Weights of a small GPT-style language model, trained from scratch on English Wikipedia.
Size: 15 layers, width 448, 7 heads of 64, MLP 1792 squared ReLU, vocabulary 8192.
Each number is 500 + 50 x the weight over the matrix's rms, rounded and kept within 0 to 999. Layers, rows and columns count from 0. Numbers have three digits each.

# down: layer 10 MLP down (transposed), 1792x448, rms 0.112, rows 1656-1686, columns 224-447
# up: layer 10 MLP up, 1792x448, rms 0.22, rows 1657-1687, columns 224-447
down1656:527519546461557525508591500493610510482469498472421544443511494479481467589493509447418508455496479503483491480504436471537476535537517526633512485487425505607592536474464411489459534491557540450413409520410551539458517570505456448412511516501537576501410463489525490490526498571510554489430548512609514441524519564467362435567475444482476532519560494539531447538491571482458432489473352497530450572490516450557554489544588520469551524528509467515452504510537451425415575527513513469495493481575473416530529493444488521523553491468639533519539444578540570558474495481515346500428527496436434530483527597468436508564557401518485568474493484472451560517409575519506530565466
up1657:553498534483452565511526491395436469481488515472558474568494341538440506483420573519562476529563507485417498536448512432466512483508513511507530516482458398521580413403362464526458411474436481578519583475572506552522604555520543449549448520514572518613497584463476496543529482475445566605498417514583477532570429426443508529587427561453419506472534536498492544491569493407485431446566422545575556535484452484436472544533531451597535429514527400474445458418524448453475453502502500461483520447463386495507485568470461516512533521450494505536555450529448421488421371598522482508587609563516468552517489453472484393431537523521551539489407518506541442502474547535447543461546
down1657:497478483494417503516495485475567503431500534487510444480598451531515526593455518412459537374597532542488550541534481563567572450506560520533488362486461488406531511454512458494570573486556489465450511460567485442524517566520603492440443506584470529549474532474438609531479518501571636455506463465510527490592508540488527637512516567523510598619540457414510499642554577526442501458464416477557517492573596493526513510532441458527485488533461538507492462364487441415582595408533507515397500549489486529529449507542549550549509591541475566430539523576538549557512486509438546464586494589509547464470467514499568568460599533492468441548425588490499521537495448470567603470541
up1658:510518543472571562460432478538565485580529502505472456521414589455582429484426438493498466429474415516458597506492474561499499491519528515429453511437409574491562481553490455428528483491527433503605415514497422507512506432504548521606525495448431421428539447519540579582526554473490539525512540386521508485438461483515380517494546468513419460581544486447549465460443491528498530423543515423611377498521491525398553429431544505469497485543464554539550539497557580547411541459407496480450499477464392502445479499453624504529475484514498448502521542458506484403438542554491536478536399522587499535512472497572525517490515615506515490501478516537515441425538590473566571462446
down1658:438535508520566563554367479442459513481512590450519476521490544488537516476527536424615506488608486489436459460545434397407497436497463529548517579524488501498458446431609511481540449482549465599496591599480438551457495482532468510492517501558445510425461456517504570486500663493489353395525484476561489459543503541447578567463464472525439424589429520565493454488424401566503504480511507506443464474519556450523468440443494421415542530459421421570485486408484517537500476567430434539410543593418469612604415480527471479547498466414501572431591537517494505491467447467522484507538419492474506470471464515519546557532544548441373516530558510500514436510603408399505446555440
up1659:489533422565586471493465561508470594579482525462411463511423516488489460570548495461451513508480480551422520423497447484451529504399517517583533503525534529464494545498493534525533505570463467498473443515473576490402508563522450526485515491583385453479531491507577470538472483559431475514634531457466586526548427508507492470474418572517537551520559540517470536523473575532488487484460506502544603464473489562483461535515610593585452505477562553525565504449557414550513506520514484552497561501449481477512513476490383517598524544547543494525553501536502501493581476499505511509458529530482547478510520488518457473558435491562473481486501584476526435474385584519486435439460
down1659:504396427484488521434564585466609568578494584479548486440544539513440491484534518415511436528546586527485556555492457438487502542553470503463476445478504417515567480494546420495495492533459524605437532491500427502462454580535501388514540503471504540544501501486552471482451504535431497563482478536458518539509549503501397537476529440539397533430482453495521489469467506446480413463458444523491448456605422472373503489451528461442421463505506525441506539527497544472479553507537486464505428460566426524554499511546455514620465533474601488475530500488533522530500624523476489485524526446523482593520554463500478487583537571569471423437548437572489513531560512563554543474464
up1660:456515470538440406546587469526527558507543524443461583514550562497538573450491528433523567578567481539518429444515458493497534488472476520499398469554492517398407563512549635497473529463438513493578509457500520507614472435466547526526550444521467534407505539513504490517527545569515517519477429459549451498510507495584534443542591505521460404502489460547499516409582453502431561516497632507527483523526485403482494505563498534604509495508532546503518573470486516507543430443574490447508504513491435529484489472542440485481596454522527486514493421550495594498440550467565522548501630548565533471494486588441501558458510411486497500470596523470424487478566469475460479513533
down1660:539480408431476470460555399504558489445479507576525459466533479531457510479511444565466473498451509484452532524512507498532528535473524511502485426438467485522477487512520447505542600501543452449490553518527492413514475445383505487495529478504493469542551530358542463481376485474497503486537563522471503451469463399428550516482418507497551446425506493518422536603565486509450425522538478568509545476505454519585447512404472520478559429554393506403479478525483514498451535548573573540467556498477553475514478641492456476466469517534507523566571489558478493530484445554490449445558461509461482472502535498546531477496576494543543551486440633354533521443533560569616534497587
up1661:463447394460442523515515470534511544520387482421385492443545514544510462537491437509554486573535417489513420496500584390537520460502475472394515467471486470546503415499542596375463539543455563548461451439558499547519523514553413441437460444554481483591447565443515485506467473477513554498484443517535470546427409557439556571438456566542455453537511528479466511565464476449539507475443452456514532547468401447588514448506507411558492483593460506510494620574472443568493467586456436315524548388563487508521517492472536573516481506440525541475605479439480432552523500504476391538635560476522576481484451477441521572465548501449543471463511535505501501574494417437396401563400
down1661:536522528522445509560544527522595482524455450491439561589486563541563456527448482490552512493604627482481499400569541502488511547493435474514431423572458457445505503481498592550525529490458433473476489380438506500480584465453561429475505458570465546519527509444470500500494508455436504472477458570536446549404535458586516415552432546530412522525598513429471488405548488488539503379458514462564494514419421450625489453456500439480484443576565478533571523456472522399548461548411526388524628504434471494409523427508493566559526579466443494491552460492480504570448514561520421505470472478419418514500468476389544486380523483437469555585463581552428515463452548502545514498484
up1662:534435536510526500458489465463515551524534469510446503512527432567458474450426379574502546537503378518533483515554553513510487429476474504502537500458442492480505524637551593481412439525521395477529489517496610524431514482510447475471462605499433587449482471557505484520545487501487497551470487476489623541520466389520445450566553525549529427520514499426487555495478431512577535610608562485459446480397533518571548441461566427474519480551555448469569572519494410433426468542522543493410500529506490402459554393572545444463537444474461564501517444506569555498502482459471387558557517466500481557541537541486574478456490576536486625443454458502474581480482642445533540533482
down1662:452482476440503549524510411495519481557522559525469437496458521478462545528547480513447522480392402506469492457465540462545425487497486563522424516433503562516480516446539472520463462486557496559507489567482553509507512438455504461523542491555425414451505528590556427621446513558550478541503555472615527437510471511478516514365489445468477420532537535528482499486501460492494449546503506493509582469527503430516624500494486481466409577538544506545584514568458391546515478466544538484507511456542540518541549518510460524564530459426448564550507479560442513461466520523466504541593505464463513493476461466551482483519534460445475383544559517491461456448453484408493494563478
up1663:587470478481531522386507522473581491472572392530494564449447602514547500478580432573500465577501459438430501466364559509521426564458460377486439426594482476419543467525557443479558524513499530560411443515511530520536454576530553492434473431546586486487439469472501503456486501450461474533589534559521509519515546550555578456506492430426559578453515498495498466543550506436502437477566418526605537473516409496523484527578527480477444539507524616503575516525522531523545484449504511522559502568420455519455489475605519455617525402514442482463500452511467574390498471439489552443522491512440424493515458508402526456569523493530418517578439484542472523525484433484530471427481
down1663:468546502598624485481540578561485556530531540440460471487588467534429495419536439465540530439549478558529489477439533528498499465479563493478549565495492552570476410587575486458473463544526485514501572581519510497476443499513559420524486464491512525554536502482542476501496526483533533515514431495502486478553514518595586583444592551533470508511523506479497538541549476462502504520456546507490421542477594459488559620536555481473500498514572519437485459396548498476519421565493470501481441479432574461539490470499537469540591594570454477451547508517508535461531389508470536557584520502558468528540398473457511452501416459507495479539467537626535505465438441534537459448504
up1664:474597466488519565471534561430497393449532535515422528439520410529466547492546434592511415516473529458417508500527560548547531485601521547522470532524579532378547543615458632500434540523460531570532400452576479510460476465661543450479510497511531533472468502472453485534531539601513514483476503523543553559492457439509554447515550481393545544477507498561507534438452509496604478544567485481500373456512504504623442419451590437482457524425630451490510422514444576481462470478491606518517500460496472523480526525479503440449429613531593567561503462405482537488517473600589466540526504445529513555437416520577443454478461486430468497477433537509487550444525537525572488467502
down1664:465540472451479480450435446511415504566567535516458463472457538475469563494465592600530475522534550371505553529481497505459557424510493564524442426504507465521474415497521440477526437505586465526487516529499498478543534501511573568586420556483565485546509422546533533482468518505430547510547593554449549500542462519417444434565492508468495535593461450511488327602588558409505512421476581553509453523544473397450474508490562488558472500470502528496625477423610472471461442553445454553514610556574602502508527442428521556519534537549489475431675539471498498525484419489495551576500540605530529497465463494466504499483595640530485449520520567520475474498485450417468506477441
up1665:535462498426568487600524515479541497467469485545544538378524408517434465482522455482491483469601548484554452506498542587454546491522586473524549533513488470508505550458577481549432532473545453508495612464500535533489523479443571565485503558591461557525504468549465521511531546527486521512461531421535528514442448526474464454496501438503558514546520568524450459503528480473576432524431570405480502496539467530525465575482546524474556479507469441491504503470493498441427530551425452458544439511450535467433514469491569488467507499556470510588452434464486474510492454437513502575503469529509544518426424501428425469600469518473635513412469447411471522474482475550422472427563
down1665:555530496552435507489458522471450420482465529522532523460451495472537478553529534550422514549510467497490596509479597382452494512596574472445478456507577515537484561501448517491511576499581438543485557424554369489468478488574432535472469461493531520478464494449494559342533510587531496433468399501509506516476494596478566546474508416435495513558558528462382443567551454497510468401494463501410510518485501471454576522560520457484578500434381558501430474545498417491367589542507542536445491467566408550466529482523562529520504518568510570437442471569418530568506467510530395525530439542472470384430529474489469473420528473502504466528463495517547421445549533481534511468534
up1666:493413481521586483420519449481501520509426554515489489449408504490470485445529498492561457581531633570483508533454505595470459504537504595538535427519547454468479510455435517576526454506538546516538492474358460583541480453544499507518461410465478534399429596532495505530439493472511536429473436501529549461543464515465490441554452454523475464457519460550510430574455504500437511511471461599472454466370513554437505509449487481506487527590398523522445424502501488565462602494572505524445584555504596553522479572589474480539501456603536482528450498534468465472431431540570482424536496514413466438529453429474468576492552546552533451550397617477496634456563525355446549471553
down1666:534466512456527544518478474524533516499509528456560464540458507537483525475494520499536482451489563489520440562579484451483496556433500494469517519514484477465478373525494452499534467440545540364473593520472446470586507529477468511558506444428557520585464452514504443473515468497527469477556517463548576413536414568479474486530547475620549456416516509554456506442436576450494558421457580505534530508563444491620560439470496501567566493483424564509455466466504580469520557403473463522434503432397481533567584469557504675435417485506411554386516487570511503608520521540524524558580505540517474613498618520491549586553440420463451513460469505497519541587456569493469512496461
up1667:524556531531453475464515525461416499497493466520518560540468437517471546530520525472488520508509525494570508442628484468539465443547405393409521494535527457468437433444475507468375509491450549429477470578477505486458413554563465469455488478512520509465457543523463546409591600528478470526493481530480482499499403468529361532526507457480569423526512485545536468472491494470437476507496488508447429620465426569451443466494437421547487445498571469532518473404456540484535543491434549422492522543452544571522538438515473513512565505505575422568494476545449452549524593559514547542493542554404494403498586532473571460504522463537445545427486564523447450547476518561578422497437
down1667:540512428477447668422442517487477505526478555506511549519528468444406453559535536477506453465453532501521463562587516504519518441521484499467513533514470526447517494519540515460495511554480432494499509558503537528513436537543575541506524573500466483521487488583472559356604640533431505442513439438453457525524406449469516419481455523472510513642537479517467552402588442492495423546514536575469560467566498442531489475465449463571520543463457457523537499546518452464504441510470508449471442442466503455537516414510449475493449487422496494407528471489450438490462502526450497464365543485518527475418534541579386580583588494545552621488507456456471475449465551517564587412504
up1668:437497497536509526504515494478478537515503499478517527568600507535463448478438427522462529494498527525600508449445481381426501547549512549463513513485575456524560549509488544512530451497574493542486547548538425481503485443585469531503503568566410537556501498464447557503560460441516543555486483436428481436516563498505488550551474414462541491499409515459498607502500550498450497471482529533500540467467572491578467472451451518443549526440379551426517519457502492400567486518514496539448480540580479445431523555532536465561461549525469425458466524419396488502460536453487447544502537505540561478521483476558483540553417462527568465490515587473495520502556573474514496511487
down1668:528435504508491415450397516486491483548526534442475504403483546543497476573505383507496516553505517452564460482490526499524430521483480561384488499536457522460485449522478488481511468582546389528565502565479396492456527510412543521525462533538504439506504518455456541465522558557581471523512549488592477497509511524531487521506420453453499429437515535469529528571517557530483420535482503413541473455451459549518478423435445487541559443475548482575457502531469429577513448466567491534488509550537415595458512485506461487569482459585497545508543580470484503556436478474487506600568500571533465486591519515498505520508465516570505471579494481433398395519556526485516454480532
up1669:488513431410502486443469595541453541477520549525487518447436536497553501499458479445567535558457477570637542519527517485492508479475490477516496496593456469486505460498502528477518499493476353442399456481450457516504479614469491447493528466528503513556546487525497526411498464465569524510516524492544408493443537577462530465538596487502461561500448521477535566499496499506516424548466545501518537505508505506512480526517436453506482506429477596468465556552487560444552526524516419482530585549469434453467569509526460591512598532447500595499466460503412478437519494549501460445466515514457558415514490495451559497472513504544440493556553436459530443455528545443456453558464
down1669:537543465429542524487501509422591509486413488565470481567453545525581484502494442494513449488452515490502490512498534502509566488492433547585524556524437614426475477597397564466539437438542510490528521415482442451425424464410504501480486515520486595509547515529560570479434454462515568447426439541520475502495500465494483483413652477579502555594412480488436542554475510484450493616533582457542508544619507421540513490515421456590490486553508527519496555517452553510509471511500466609618536510485519465555565525508471635399532522462492511554618414480504418496549470494470455511461488515517459460522463481582448494496546448537521538436571498508512454552548508524533534507484
up1670:564540435542587501523530450444501610443522384506433532470544437518434478430441538472499456510472571580518552545479467492530514519528547565481521528502521518444513429518436471531535495477416581462506602413479482495530501526432494447434499561519524402474426558558548490510476462524520431445427430533504495603481526463445519483443544476459504529448505507414552409527475495433464403443440535499509503576492511366526551505550439492469523484522530512473484463493489502526467566460502536517582426433432459568482504488474494509457541442523496469531446511571450574486522446419536551526571472479488502491468546528554535464512500464506560529430527445494515487488525534485520498398454
down1670:457502488443464557531495501508495499548488447431561508533473497533579555500567508488550507465468503521466432548563502520436476490534570485517496538611498478588455509419482502503486481439542473538472563629503500439455461513522455451605491509517473506507547498489522534425478444480435527501551445562426507492551504600476463488468533506515439484469472465543474500500499504551531543504540486500512476530501510497451593439452486540530468485455532428499521455576449463480487499528544493502468456482499509485555462519472454510464482590505542504419540516482489469489476547463462471473505488478593488586577455469515455472571494552485542518566529419467463494479470468540514496581473
up1671:497510513427449466446492561581382608497514532404542474517552539578496522505430516481544433489628529447530431577465529460506450540463471469501436546569502509429502558486608605495545515540410581446488562513409514429483531509407483590495472440454385538446444457402479480555424523394494423538483566492472555554480428461560618480492582472504493518499511516615462508433556429493467512479484536565511520452535434404495490474488480366519369533545397431490498367537480555467534391547610582507504516589470536510420499605497481610478553434498376533527452490492566448437561518454472521532423480492471458544495439499433483455533513459455558417451649515469503534504426532432530567424473
down1671:584573539541573486502584552497382467437478525487530611528505487563515566510520560480408462478506435493499480509576492442648563467462512542486431432513447560529517656379499451423502468365425541461470615491462446549501471458505497490542490437587411488535529532518517549565480546515509546510523467513516482553510589496494439471521582532469463538507355373527527564541444441595524554437555457523599553472553472473489446627482584529492431507534473507555527575411597503451502516479500396495463496592532464537490503411461529634617537506434454469516517452605536589519499473503531430552553519489491469462517390577514544552437564553511521482578601448487550535512459536520516480433443
up1672:470565488600512468456519400419473510625503490503503438546481580503484499405518531498482562424597496497549518424501429478529584489501410499454598525596571498537510413574571554449354497439508493523647543490423536492461558569427500576452552562450413533522454497547447559558533615548558488558546560470514472516506502457534508497517545506490502469528480466529489494625463573551491643470465495553500399448541471516536527412472593509533492498517481497503540519501439498529604489508540496488566543482561499468613523457554495472493523507493564426503457573422546486456610470572502477506501477499559517511452437466553439529493499503542489570523510490469567503551531514441443481607520
down1672:510513489587390519470449381414422511495532495508580461517499590482443498478557421516491465469509403549471491543486500525534589506535466441440537477614554476477541530477564457479530484474521534482605497453391474457543502527551623505582512552531500516480479422483586514447440479525474556486527463490593540498575588497543553437530490535553446555492449488514491534443424552525490527454393565524490527361499459463445448443575489578477500492418433492566482500479573506495481517561572345445483496500535457498569546599451539482484576508532471537506540503453574466497515513432499520515554561481570563565483509517506428491591513467465538457494578580555515543514467464558395513522441
up1673:533515620448473526500504487476496588513456548431472455465454494493530498400486551569593505525586548590446521470473491524470447610510499541415425474532475456489500440499499460459582451454613451493522420560564541502535400477599517510494570505414409565522429463463458578505471507593571481533439538445485540558432473501523419478495447545540400584487498519387411484620631445526520481557458488557426552594522439579527410525458517418464526461534537514365529546365480445489567432497497469485457540508494408544438513503532454434445499561513458571444589536489544518489418481319554498568439450480479506550442538494469445436557465483570455449433472534511414511530443671406475523515544
down1673:486487481327479545546585447468447574474476607496498532480523453425456548521368467502491395535607584423601480507470469590505626468522444487563533547393495463474501517526561493467607506411544539493455486466482560482496453536494537481480454526499553518552472454381480510497499520488405561527521525562520511431493501471499531496533545375408504472403482510482504508601512484595513377545327533397541532516472458448408569447412423543466544541479496551486512556423526506462582543564450542413502508543422563529439471541439468513545605461574455489494417580525483569518509387516471419457439445606485509605562399455471509452545541481515467510531530567502525507533443490545541470456483
up1674:487497482491493562539450473505531474502484627497504431482519543498431457457410478428591510672484512505496533432478463470552377459558598456453500462494561540498509471430511604438444599492519525553574494510542456500466517457472546521496475481555504476486515491492440475370471495546436502494540507482518545599425492510470470496501538443558512511487511489438530558418495489542515525622485489488563516547521499472497546514429542499584468438555480449481533518482477513485450539433544488504454508469539511432464461496500466497441521524518520461551479477453477497511514433461552528609530620452510527465540505585477456540531549557597626459509538472549496415559468481434442460534532
down1674:497422400500483578539503524526530456563483408441490518412532547560457463474551532522491492464438489529423433450459511493470512521576578516501505549422506412528534455518331519493491494487487585401453448488492487505505533498480466530457517448577526534454530498537518496424490489533513446552609535494455558522519479501452472522453591401511538449487441551514575445487472500489518444516616473532502405414530486577545532613458483491537587513547400486451511482543590514485520500461517567432534647485529474501464451445572536538506527528573493498448556498516463471653460453416472467481515575356522464485454582505519511559568459541497407483546459457488544449511428404467448561546599
up1675:489485532538513494538504443590551537541558539508406370477460435458538604521466484427478526515535500490479525528458429477477558440531466570482501419546560482483440501410494535546514500482516524514492504428505503508600493514535618543525379557496463553556453552465495412560585479545472562536513537473538445543499506444541521497532464411520540527473553498380474512429569539514513441545461458463457524469542469493470481516492558505481490518506469619511484504390457543537545496526431363405519556560574445538498490527511506527550469515542518519548447568548519520476438528485515454534486390583501472555557534479466342552444491442534507526477404497396595483487459515527546508485480
down1675:570539535524504513629444503484439461466533505532486395398472527504454565579449421406444522549588473496508545532429387491473487473523584473395419552524486533408504504543530484564500477481484520629491462479524520537556503525648513462480490559514517429631527403471583522453464450504493493598463428387535531464473558577550438517609483555501521440558500461536509360458483575452528582607606423495511595496475460526442538526448528552554537492430516409494432577550525463542498538488534461497567458496519480510533443475517521514326621411521570480502502621473510578601473560425500526536480528442508537544501509538486459582544438565547524527547567495576546490461518503469447508584550
up1676:475487561538531496532442534645491450483517542543486487495528468420499499580475467540528511482551560521452433449512541513560452557431601498504506624490473537413401470518499487487471599498520510462458415441549521453473501534395523431521442442476592603378478466471541633542517425556480620515493428493510439477552454515496467438439541536482471478532484389550572413523547468505506596456451506498485498477496487580473532568592614485522510502499509510554516551460558538606462485486432556559522474514472520549515542501535503450532507404475561423497516545519508445523586476488534579539557488391515481452488516410427520428452461550491492522575518445506487505464564585457475498452526
down1676:546535515470633563437468513468480532477447490492478552488534565375460535434600531551590605505464483476549541537383459514496529516517570448402515506426515559441484501505486521513449576476539574453496517386582437533506494586461484564506517463585394508580546505414578508450490547495430523587525527462480373504567598466507508527435516519523487488562455536448487504579573546443471412573514507559591518523539457608461437480499410570507520552518559426533448444576501529465553451497640502529421471507541540535530474572487456510519553527441508585501504513509445423539483477525490505474441558529572441451447506398539509558515451446418525510375438479468555533456517497428525439580453
up1677:452534497601451542393473540481558472550509546512458492564482465535564416526443440465469600531496495485455524461461560523495503533506470499548548492485510530461524553555498525563506466437504470464480552568546407498445537458444606432517550542546469452513463455558455524497535393448542619476458420471491472461457483467489486535445406585470535469444481392517548543553460566561447593442560503454536490562556519520494419600400592483468481427433606470492502532470506494486508526586461509414455464512514518444484494472465478524485525483463536565419565477524464488532524435480479539564448524426558463485462517585498579416517475508494508489512550533401567454574510419463483561533415
down1677:468517449477485507574567583520554499451550481512572584493509491530592547516532478525501489550507430421468371487561520392523422486503382489506454532498527527464511419545570409454505559492585609558552535423562434459523454534529389485435598565447477465446432505557484491464493478483505477505490485519525502502439457501567451485576514520467399441584407495536545566477494540547496592457503492446456562518488542484509470619438558543532503538522494584453468492482488433490496448448529484507511480479544519552528488559511497499423467430452464499449481552528484590496497476453572490513463603484536522527470386420500517457508494410501400486422494546545496620507474482489541513521481
up1678:629545573524535544407470552514447470483408572435504470534442533633452563526418525539488509530511468482408566456447538479485440433455541519496504531456564526493467474558612418509576465510541447469517520412572458518552596404454579489458471491478587576491524476507543505487541614552490598468499510522523496556467459428559553474464439526550539550484429466555428504459528423490551557441522466476483580565477536512582573412481485432585507535480480476490496539486479532477492507498506525473457496504477525542548464467525537437531437495478544538493539602470535491458452588493488544522468525509414587585469444638477417497474488459500493604508493525562423444541499524575470514456434
down1678:517514541413432579418483476437553599403478458497445456454496548485548540515408581531410524441472634476487458455546561495467647521546478513455527557575410478437456433566434516516506393469495432429477594593605584544506475454525551484538489528506523463480505543506517478437495473465437485629460447428491391513466447451503466604466533536412481461487418575419461510536488541471479556488470561485532595529572436533476509444524492553547466458498459474503585463596524405540417558480474436612585490486551581464468511471543473413502453516474415505459525463458562598449515557466404464534468459554492448533482503525545538520542439517492492532487595464612496486465492373471456569549555
up1679:536549530564437494471418581472507536593441430416402486511481573531464422517516460558502451539558552510618506496492607489358518404513435483467389533446609541386499463437361551561445507592443555483548375521453496522524486508602450464511418499520477553450462541419485416435508495516536472411510484450467472498528511510494483467505431478577567490462543465488507501464515538589497376502525575463559566523531524461476416499447536498472571440575429496607535517528518528532576516539565561593551531443566521517507582530411504484484563587495428548518491560523535433405530502552509512397574537479612530494536445564495485531390469459413416482513471440403409573428492521508435449556512
down1679:525523549574458605505433525543461538451432459548530463482439521502524459469510493508500517539574464420520483543477546518413503438533457512556546418576470506498473576425459510563553624497566491469484499520520410505484452474418483547496470394485521440476470504537510437421519471444508422481529541522507560588437491574464406550537468445513513483447581500513475467453415408554561517511415528493575529450573539562469474480521570526602532590452563499549418566457483474449559469514500558500520442448516457431453492441532470431567484483533540564518519545352412493510493485463493464442525533530458537468431436512585499402365529550505523464406526482618534521547435515500479616472453
up1680:513522448500505516452453522464453587561429558488504464436533465484497495584438526497535440476555468499412547540496563506520504485497472625469589491463608462418478508497433502543479467521468462447535528476504563461548504461644438470451512516576430527428472337486440469545488442510549521539443454492531488540435541523566468560509493425510513560438501559573490519435487532492477502512491502545489519503448448461535595581477487513485460487480539553471487496418532447484502568565421484455483519561571497572475465517565474499487483411617520529531508506576470539390528489517422512482457471447509476463541507575496451491466446591566538441518566511583463561539498550511430576522421
down1680:533529520537429520556571513452520538468523551450459524454504482554503556512480472565514474516451536466492478461466508504579408424463497520513531493435513529595545550464471462519478533517501515461612511539552541479458538452495425495511600521453572591557500550512530435474474414591479488496505501469554404423538453413514515545478424557523526395496520507500335540483484433548516442508503472455576428627480408573482567560535499455513566495591552487585325531382515482601600544476508538446518420422524506499482464494592479591471513545547535463550570518602480489410565506470468517522568585530438441598450509451523454579538516536415476543498436591506495479565517497556605557481512
up1681:487562404466520555456497469472532466664523587459548559474461495442541533473403477574588538616528514481432538478525547484512528555501519529474471555479441449608553442535485530506425441516516483429450498503525505528450419467373517444459524510520534505541530498477477514545497469580536471585514528520543574426494494471507514569528460487472507455525433457462532506561435420572609547499476439513593547589454496501563507537468464462539436454509555493516538477419554478445543592483503634453500583459559536526557622493510547463567546543464477522472421478519592495538437476559512586475432501464489516523485606485535496551477460466434466519508454440511439473594613562448532573553467
down1681:519515515546523528416516437475579407477513482505412562489514442426456525525474494507484453468569424459427552444514538452558551508406501542524491467516486419485514511435488425504508484609518486475552603441434513512538560469460519478570587516426524498532492499518500421580408449500452546523468517571512486475435540607472586475434491502504567499486590441498376540529534546583557452545497491586499501541561543503490410501416430539535455537550466520548540577485530504429476542442507525411489396542438525511522455460476529494571529502439512537401483567567409399396533552520487506544469501459489486566412551604495539543533539471484444475544522514494521431482540426477499554532426
up1682:419463552555519582549472547416495613481381550533487439547465505473491423497498525472559454521417391586440503519497572393552570522526491528515468571498530370475488528453471491551611571511456512609518476464582530474416355490495567493451602413585393519552455537453536554546442519530546602377534520488517476508459527447520477526485504460458510532514501476568617533454511474501559494550538401587492632567450642479419526463439503485515432536480531477535568634491558449530541503540566564493439488581420447478519566492550439528530525479638526573576478570535464455457602443464481613514465532491542564449529446526522399522501423556525476498538535467473478528480506469442493454496456
down1682:525453486504574481446521444620431487595474511492467530541452558610467454584553505574455569479468537532462482516448526504571515501375566507414611439474492521457578413527521519389501489472489475566420467552531381480528442444592515502591479480494498532463534489561387620558566467430537552468427458466470613424512503543526579470563449508534485471576496427509527467512539480525416539501552561435430470560540589551540489545434522498449482525549559560579469614568471551433520429495492441475558510513537588449414445541483546519475453432518467516518569443555436482466457475523512453545492492494435504501520474476527407510524512445492539391468527477429580398515563439509620502475542
up1683:432426543595439588501404491444522655531501479562582538480541477411530498592456556503539490467519555475534443487431533449462476447637545440504566428449521512599488487508501439609500440602512455537459474460461481426565485507466464518428487484498531425452519493469475515502464552517460557476437429465630461529518528504474440516540562476571454470409486487533514500444422524515564528405550513526449497504485436522573533492548549556547503495483512430472442433432425507537557614385484528483480510512393545562496344389442553495469546413603518646411419527506424526441525509521524469392537510461466511474521514428448606579497450500507464454551487468464416417572488510540506469439505
down1683:492532375670530400523450463512449486530491537553452518496562512428420527420481569513574490462425596438473453536451595466468452437415465519464558490432462510603480542522622361586442494426486461503529583559501453525546474438560453404510431577433521555469504460492486501467532565517594487574631464430545510448523508578465514527488417427450491503414488567474546509439495549436528516502591510523598624461481616440469406407565461493481534531497509502477641531489456486425468410458583537583528432531490506446456497584465502595472571431477466569474471531536459512564500544492481536515520500572486490564539567500422575452510492408544553467492513465484404581446433533512517554454495
up1684:490497553498533468412457517412485474532604529562432562527504504501493451538517473437505496521497458532553528451524464565479466504426405546497522534433477445401449506392506509458511515559576584541546484465467534596563556490420508574457560549510466551505528525497501485572434503494510524456435571548485512534632478493460546538495516548501520474524493495642491561525523513499429456550466575565498510519391484566472490479449495518472466414408545508558511555441521439547518538435540478555500546487475498491509524417519554570450473510527455507503472465568532542513517596492512419518455454505562487451504534598459507472509493598491497438498545391469444544455524410471507532536486
down1684:486507479464508473522518386425503566442596521523515475495561556562483553474460498474452528532500516544499509456464554502503506522466542391438459404595530413492515527614513492548570577518512498491482475509511464522476485466467474593434508525495600557560513436477469423540574529456525529478528521517590505428549559491515533534478509485529426489590544474463535532511494554484482529478477472529429533583440507486509544606454548504384550616569468417499532583525475471484484560580510514462506506499528626525442565505441596482484562541479477557437471443491517484567526504478562495688452572461497513507514443543579517539465416589525537449505607459539557477499480436387558573487496
up1685:572408587564429527477474535485473527448509475468483481432424538461456450457484549526513499541443542437546453475516500562430583528494466469584529466533459486521510502492382386425520512537594437508470415488547486496478510537500592477547548564459624570527464499549487405591526529462525573531530473500510514543547539543536492490396401525495543438479532568516536427444525506510458467536473486433483496545523458487551508517505534542527444423532481542472619477501477576470555560589525527497463434476498568502566531446501502540503550538440452571458543578508558468470490518527539520663533509515465499486558544522515540457494491546442516572507460478466447484421526497442400489434513
down1685:470596443460591558471494519471491500491473464436442503541572523521461487485552410480499568511423475479415513485516490425550415474483497524501565398385486495435538513568514492542452522460522563593516537506426520439454574553552418411485536487542480413590529589509565502487435526501580455411427427453500455577404539557539480535460448464538480531498549466447507448404483556502571551503574550527595450473472471590540469520406457508497452552521536474515453529507547447545539570476489520519489506565513389585495520471527466446571528490511497488446497464503507526518518540546514446552476594537481439554521567537507467519507534496611470460539593519465522478572479481453459565528429
up1686:481531648421452482460489502439346503381547456579534487591400534524533575558416510472455434528522475481460512423433613493544506477583457486527558467454557513531521454485517523445484536516495464452461569462449529568383508551544528533470557433595474515525454599499458372523593533474611518533616515447526545536588406511377482572484469573424579470482505482503549417520502435427561491552388495434520493405531531544556500525491540574467495503494515464435571571551455590504540474565547548512519447558420420516478484480476494395496512500382661484500521441458571468505492362491560547516527529437508559561478580590477537544463481506577471504518471424545463377544563559529518520393470
down1686:514493472521456482522528427489495494501556513459585596501566486551520491394379378615537479595595527660521529530503411526512475463424428384459545442642459539507606489450585445446487439487524511453375565445510551591510593514572490544441532350510369539483454422532405485466484489531519437503543478571424477525507532450456512523415500502539436503553480532488433500552534381539533468501432442496513466633619579531528485394456567532508449490558584485548600459433492490483426439454510641468501471458469522434505423373574458619493481457590466428506550443588456460495511496495495463593474587477432523533475546499466473514384514515439472566421562468445433485541475501455544522479456
up1687:500541521455598551415431563480551462460489549539510463529517505509540466458440459574529472483504535522518472524506445484497470488549404495515518472515481483532496477603445419507466508316539505506418457537500391520455433534563545520603521432499483463492526533380533520520507530483450535472524532506526471483436545489482511604502550450572479501506436529416502485530589399505518524462454433574465401558520531636520494540429510404527489428404584561491451471562414414481518502604513420445612486606469543568483550444488541596565573626491458539427507466500480506585452521534528467488567635503518487486498543545524491534440498544467563490421471459492493516466499582414420455512560